Part of a small language model's weights: MLP 704 SwiGLU.
Each number is 500 + 25 x the weight over its row's rms, rounded and kept within 0 to 999. Layers, rows and columns count from 0. Numbers have three digits each. The size before them is the row's rms in percent of the matrix's.

# layer 18 MLP down (transposed), 704x256, rms 0.175, rows 52-115, columns 32-63
097:491487545486485451525482480488479496526490544492470495478475498550541538539501487491522531528502
104:510517547483496516515561479533493484524491515524537500529498486450459466509524518452468535491471
099:495499493501496452502494506489518459521489495504494550496500524465532450471507494508528477475488
102:503524452529486480474508465488468478492494500486530480519513523501565482436469512525512480475518
105:436465525499527505497493548476462545521508507471501548469485502513510466502471483444544507488550
094:451488517467463484529532536475510519485457496510472485480523531523499490510484483568490515494484
100:510504534499479499503513492526534516473520455488496494487477512527521479494492475495512504532498
101:481476513502475507507551516583475506483507467508502483517480495504484505507510464453471500485470
100:489525546499522518493478471499524465512478473511556464446510545560465500495501479486476484540549
106:504472493513534523501498546496504534443519468554500465528521496538499549451489490492489540513521
104:471488548504533460488529468465501508529504514477502477535509539522520521555517542477450495482467
102:532538521491515497536448516490549498505477506464513484505488507507475560504495524428473511496468
087:502514480525449487496488521505488494492506517519506540460482505475484517494542514512524484489500
104:500524492482513486487491482510478484495475536517543483532501461516527477509503522520502494498528
108:494477471481464493494532528474532489491525468495524461490455491480485484502521502488489489518447
099:504536452532514502466471468464509479505493483474479452482514475480525515515448513472466506484502
099:496530508517477517465531514546471520483524522500512501494478446475537521507520513510508459473513
101:511503478473477526536482497542423521551538495495499475481525543490498510473480525503506483476529
110:490506515507515489507504513493549528509470535478477520492525480464517464563504533512485534532552
099:502483487465511463436498485550490464528508549497521463473486523505494498538520469481528507466490
095:495501520478478464516450520480492496513535478474468469494481512491473500509443491476470489473509
102:524500489512497517518521495523518489512477505510532492554495467482495468508493479432529480510486
101:465511492500527548504503481513511450520520486526529540485508510533491533494522499511476472506546
090:457519494484505482531464463495482502511494489460503554484498464511480493497512525451528538479526
100:495505531527497556494502461506469492548532459520530484511512499513485575487519491533455497502538
098:507479503493487467492515462527475478504500475547463560525488485513457491469508509466453501526542
090:489493509431499471511500526501460493518523484479497496458548508514516521514464509535530470490503
095:542523486487472459483542529489485508454441475465499525547470531511483475481504538554491470479470
099:465481501486514563527511525513482499475519483495502499487515527478478464505525460482554530503457
101:516491482521490488464496507501521486549486451516500454501498518540529486530547503528515500464507
103:486496474552462502510520472501444493508505459489486507504520535497491485538504509533522491513533
096:489530483522464492541484509561457515498500537505474474543513477525480458519501516461482514518481
102:476473538501528496507497503521507490477466483487504513468536495473490460476486519486546478493513
108:514506479446476463480501480510524529512501489484492549540488515504525542477466501495515477486459
102:460517512489503551520502513548488529490516486481497497499529501436497487522509448484492531462516
096:514476472454476494503500520505478452492494479543529529533508545504498527541499494476455502498487
103:495492487543514541510538480509486467530472501489521451510528508554488505521519495486503526539466
102:517505484523505509484537460474504471527570513455499487549507480484470498500529520542530520540493
098:545514507488508541492520537497475473483532507499520487496491473494515523537491497468511471460485
108:494483474465474535489469537518496467483495536491480508481538517483480509491484492470489492487531
101:513510504499507540534506522515546462514489509471509506478542502506503516537491516491539470516489
101:512479498460514481507558487531501484473483477478501517485519492493508472522499476485517503488482
100:487506478479544461467535461508508519498487494500537506455528523496523467518507480471527507494542
101:513488469536475504520531471514504468502506499497510470539485475535513502495476510489491474483526
099:534470498539473489512513496545517511512453535525568471524470526543541539503507475481497510481493
097:449465496557521523421498485484496544509480487483509478516481514525533527513493485508490479443521
097:516479477541484494519526490512514467546475511495505524440511465476511483537518506512535535521515
097:498548504485521480503467507509524510498482458519502510505457484493491473532527512515499475475515
103:490490503518453533520531526480496500512470501449495471520495556506491517476465506492502510526574
108:462471523454493440497467558530488509509536543564520463498491503513447474455528485506569530485535
105:523496550512463477437491486485541540500532518486519557461502514471504494509530487486436490523482
091:495511506507506505512500485539507475471514506530505511504505473521490490491501515496492514501494
099:472482533538497497473525509532517505489505500507490531498459529501485455467503519499472485504450
096:511494554475444477551495543494510511506452520495548564517501513506480486486497520484497533495503
108:545493537552501492498460459537499491534483570479486531491492512497549513547504482483500472479436
098:503491534513481504485496547536536548495535487506477493493516483488501515487496472487456501520509
100:515501501544522518511502495530475503455437473513511446483484518497529513506502545552476463492480
099:488461545479486558534459472511501533523524510512506469491485509462545472533484493519490500519482
098:497471493486451484524487508507487458527478460511524514510540474474515514509533476520551513497520
096:501496515524492524472474506503459505497519505499514523487504481521552458498519499520536523505473
101:468485490508512492512486482515505498514487464458495528502496520532509499507502467508528524484512
098:491498491496514533499521497429516470497484479501506510496517519516461451535506530510504525526491
099:480488503519514513491467524481514470489518480506476480486492553484472479468453461535464467508454
108:507525514473455543475527543478527503477542540498495498491535556484494489500529502537478506461514
# layer 18 MLP gate, 704x256, rms 0.173, rows 53-116, columns 32-63
110:481542508493491514507500487523546499507464576544507484515483483496469522482466513476496497459476
097:521517478518487491497512463512554529498500509501478529489523483523511516538477496499499484478499
106:507491494526506562525530526456501531478571517501511442500460471463521510540494495537549475464488
107:471505497507488508480507517471487500510494513482504552508509483519520485517458521478503481483512
101:498509477503498462504499519534479494519508470496508514523553497506527494538515468510513488519518
102:473527521534477488477479475479474475517502481571476498514488492468502512491471521517481522496485
104:502530486500547504491505499483484473467485514499482510473495526499524511488496518555527502502485
099:511487482490470509529479455474498508479479525538492488486515506481512502561509496489513480522511
112:536454535507490517420447515499508488518475492491484501496485446479518475529483513511452481540509
102:492479485519455541524501522468461485478455489484474493504477487485548473461507506510529482490484
102:509547422509522535496494459501475494460493476467464515483474521496496485486506500520533480543552
088:482495526504541484501494470504516479456504493505487476504495512477499525501513495497491468470496
103:448516534527482492468500498502506490522509515553518489440520534517494494509560474522536515465517
102:500507502513494528459513559478473502529502496508505442479491510499500511489541532512499495475497
099:498480514509488499528452511483518512483483491506479484517542490509465501498463481500486503511522
099:551522510503489472478501495456474481491482507516525500513507473514471458485546507529510444498465
101:491485501500538528531490478475444531476487488523477450491474461516480498523534489484526487511500
105:499487550533462483499483521446482510496483510564506496539489524517504509498503506464516467518469
098:524463463522484499479474532531549474508511490510531491521474499523515500530480514506529488484489
097:457482471507505537458542546494465507509411504507532497494512515521484482469506491524551508475482
100:461506487523502478483478528494487482508475473534485483475516503482549541523488491556460490513486
097:516474507519503479540495495503502434515540515468505489490565437519463519464497542496535522511526
090:529501506425500496497500475536507466499474524472501496489486484516498505466465509495481539491511
099:505461492479518463516494460508509503526467471508446459536515463531485507520492506526510502532561
100:495479496472516490449499539489513521470489502519518476509506532479449504508483524539517476535500
100:512492465436518477461495487496512528499501525525479502487492459484525553515456515441533512522448
096:492474473504530537527516532494462510483533486499489462494510516512514464487485469520447478513501
102:504482486471534497544467533499453538493524490476497476547489466467522477497501520500524510496505
096:496515456482498496535476507485538508500519469449511457469500487527511518505520506492527494528534
104:492518564490552519480504473512505486511490467526486507471514507492532527535493539498531498473494
101:493504525490475496475521508503483512546464490535558513500498532503510550507487501511480448547531
104:513530495569494499476509459481504471493531525559467475537498522526459499472509479482479559486516
102:468490496466480526519517496534482453499476530462478482501515528450526494494501494498517504526515
098:516498471508479486478515464452462453491469541465478501494523534519511476503473512513485511486488
099:500532428469514478530493534521501518517513502537485474509517484532515506484496499519482507473507
102:508477523527504469547491505516531548536506494513497491530494529491507488475488515519509532505471
104:491536525510491450506523529478497538479497525492509504530492472487490503513514484500499476508450
099:432538481486550500486481470499481503497511538489522482533465502463472505491506469484469493512480
109:517520501451508501507511509505503532565530483520509515521472515539513494498480547551508496501489
102:500474520476497497470531501497498515510484516522470486480455484493531529454482478552482476498454
096:480495478499480504499492553511500532491504465539510479529542509501553500525461518516533482496487
099:484495532494460505506467479485478473492488513501488520517515497527497483505525514506474507523480
103:446487490494514525471485486507524514544510508470496535464519495480481500508513538491512539503469
102:500468512509483522497462504483488498481448469549506432489490499504518470552490505519480521549476
094:471469507496482476476484494474469550533483520491539511498469514467493500473496476500516521504540
099:503482488480484474517534486509465495516500444538448516480505471479506564489482480537520526529459
093:517535512529504489470454544494520471466509469538525509512519510502476516529471548521521520512474
100:513508495541520498473475528485509554504456528504499493451470467496522489538487504472502524480460
102:494523489525526490474497514513479488551567511469490466499496475530503506503507497473527498505520
102:490518481490515495485510546501498530540462533472501493496505507500537510527502499479529494489527
092:505510500515495475515531514538455512475491493564508516483497518497516478514460468523509487559465
096:527499559481501493481519524488526530495487499500450508506512501448537480541468479533502482504543
099:487500518472440517528492531474518519524513471492517487532506466540508475506483510479566494518510
104:453528509491458489480528505467460509553479481516498455504513505512517467484536549504524460463549
104:507526481471541483496465526539518456494527453497448517442488547457566487498493515518497478519462
099:501505460456514509505502484492482453509529499501496494525498498488530511482491480518557444475509
093:495520517479503490575517496496536478550518498472484494489543497532512498489498453489448538486507
092:464489485506479496509503513462531497495485493488519463495482447514504505493477494490510500498511
093:505510485499482529514536509482472498525456488491481520508507470508501512506461476489541445525524
097:494545533473498463507504544475499520498524463550510528484456475519484494471505525511498531475527
098:490558458490453493501515502497475497532496507536513451497485513446477535531481478486543487515541
099:513503469485509514482496522523533505451531512476512481469521440486519545506508542488475505497531
105:530476502529494492498491513532498499530477481482486473541520468476466523483516527450494570506512
099:505514468491501513503519486522505493555468465507521480512491507522528506534508533503448499533499
# layer 18 MLP up, 704x256, rms 0.182, rows 53-116, columns 32-63
104:471520521519511517527489517510531492506480513535538487486445477533438501505505499487465501491493
097:490524457448517502490488500452483521522489517553475539458508498508554487513505479516490499501465
104:514517489507491458472473505497500508522455490475489557515499498493472504501549508493481475522488
101:479509525501466453487519496492503520471484503487558523465454517526525479510494514472487492495508
097:512527493531507487493525500489477500507482529496498493520485513454505533497525520497507463499522
099:505475556479461521540507496505495505521511551502498520507508492494479469460520531511518503494505
104:489486463457496491480491485469519517521517513450478499494534531549515525495484517526484483521520
097:513496510521470495533498503505474469526520477534540486451459527527478476422529494499479449499474
107:490515536502502454520486449538501502541535503539486487506509499492438511484496453486484527478485
101:514536456512514471514532516510515509503530481509503507491434546543472476578487440513497500503469
102:530510507497469474509488552450486521521508496485493503558540472519509529520481487497488511484505
089:490502499520490516476510502543463520551481491537471556470493481508510505514480503508494505546532
097:509547503512531519534490553457514520469514483482509518507507473519452487480483492486489500523546
106:523523498460471538505504551464512515493458482478499460494483503514496518489520472492474448501504
095:514480455507504522486483501470542490470485470529467512515482459531461519525482530486525486501512
098:555528530538524499511487495468520526471507486481516498502517484482502466527514529476517462507489
099:511450486467534488513469481469499477509472499486557524469473540566522572502526514514516503523487
110:474439555517493504446527497496481524522515478496546499515502486480485479513507537465504537479507
097:527518485476499482470503488530492488500520484504483520498519462485506426475527477549497495471493
099:486485475481511528523561490503493481500507511485442512509557484518499492480506499522503534488529
099:505491537498494486495482454519517472533552512496507471541523483470506493479559525465475500511494
094:535461557535495448527501484513507473477530489478493483516521466506503501500529515440522528529487
094:519524530500444492556496508492484515500496503511520502504516499481488498493580471518479470480489
102:526495473520535535460568481454512458471532502485480491512476500485504489546477513487525519497531
098:510463453466502480485503476488545529487475538476495502521503523511554507558483498521549531492489
097:529499480510507557502494466472502542487469497515469508516489558522496499487565492506448480488508
095:530535487542485522515521518445465480451474486480473517498438464487507509497511469524524507512501
101:515518477514520506509470483558486528467470516497482536501489531536465508517510530529492474488465
095:465521478510501491502509491494517472530486495516549527501517495474472485550493483517531509511495
101:510488445479500508508519549443437520491549467501476482530492532487483495476509480526536463465506
097:527516535482514498512502477494510536564487516530530484505502524498497481530504472536529477471496
101:494501514455485506512517531539538531484504473423485519474541459487555509490501524498487468462506
104:520505540498465522500468487490563547487500454510494547496488497483487505489485490502488497470491
098:510528511482480493432496471498494470466529495457440518455524479486494497486494467471470527488528
096:501515431470474500478525516464465470490502487485458487505467485500442491500509444485510487467540
100:472479489497496499530474511471490492563525449512491545455499490532473501491492516515493503479465
099:484489471496507510502481515473488543493511505497501485473503491500472511481485496526532489508488
103:494529505504530462479498508515505530508484503490505494516534528463505462492512487543479471499447
101:466478500534479507507520513516482514507499512521547457513490536512459524473464453532528487494461
097:515524483501521532520515494569547507490501520488442492494558478485503520520525548532532470523501
107:508505516490530499509516511526511432445516493480462498465506494508509531528461491527506489511490
098:491471476514507496483523526520503503448499540516469454525528525448501501512522470503481490495510
100:526466487502458518455545501481533470487512482516474506522519507531539469488499539553502507505484
105:473491466526519507454445534498453523521515511445499487508486533474482487530514491512492536453511
098:509482526477496523469485485497462493528494469464498516520498480527521552500457502526536495489502
094:467521507506468541511506519520471472522450489492502515514499506494500553493521483506521537483474
095:509543521527547544477465533489500469513510534516538526505506508513459516495532514504494492464490
103:493447501505476500506490512514530465454462542490478509477484507514522512486516531470498472495492
107:497496506445487435524532514536459535502497497495459490520500487534489492453517445504551517524539
105:506476520480500505483492506473483542512482554478516514471440478502512492545503495533445496476490
093:494503556492525489466478484506546498523521525488493489487464456497486531472533517474512463478513
097:524506519538451495515463508455529494473458452483467504501490507465520443491496487498489482466513
098:505478480478455506532482492537502510509462520521496520465507472517517483489544522504502541487492
111:520503485522532520496523490455513520587485523461533523516457501491559516528533489535522532485491
096:529531535486471457496521493512523482499517474496478450504498508493538492515470516542480502493527
096:507509519510491525512474494517444512490562499502529530515455486488531501531534460507503509482483
096:522494515490530513541524495523468502495487473485515458498475510482495476501525515456480522506469
099:502465543558533498486483474496464485549528532545475517518554496491539438502506502504481491519531
097:484477485516506468447477513487511520536527499551542483500502505503476532488532530519512549448527
103:475505457515504501524498444498498535477472465484520490501534505509518471496487453521505480525519
102:462486484518454500527497503525447531461490503470516491494530513475513465476499494500545517476514
101:459456504513515485544525512530511495464522510467492520460500482466505527456493508505530508493513
103:498481461499471474464521490522494512472481473502493516469520540489494474490504487472472451494499
100:525499521519520491503507499548505468490494495510490483482474487524508507454454518500564490511527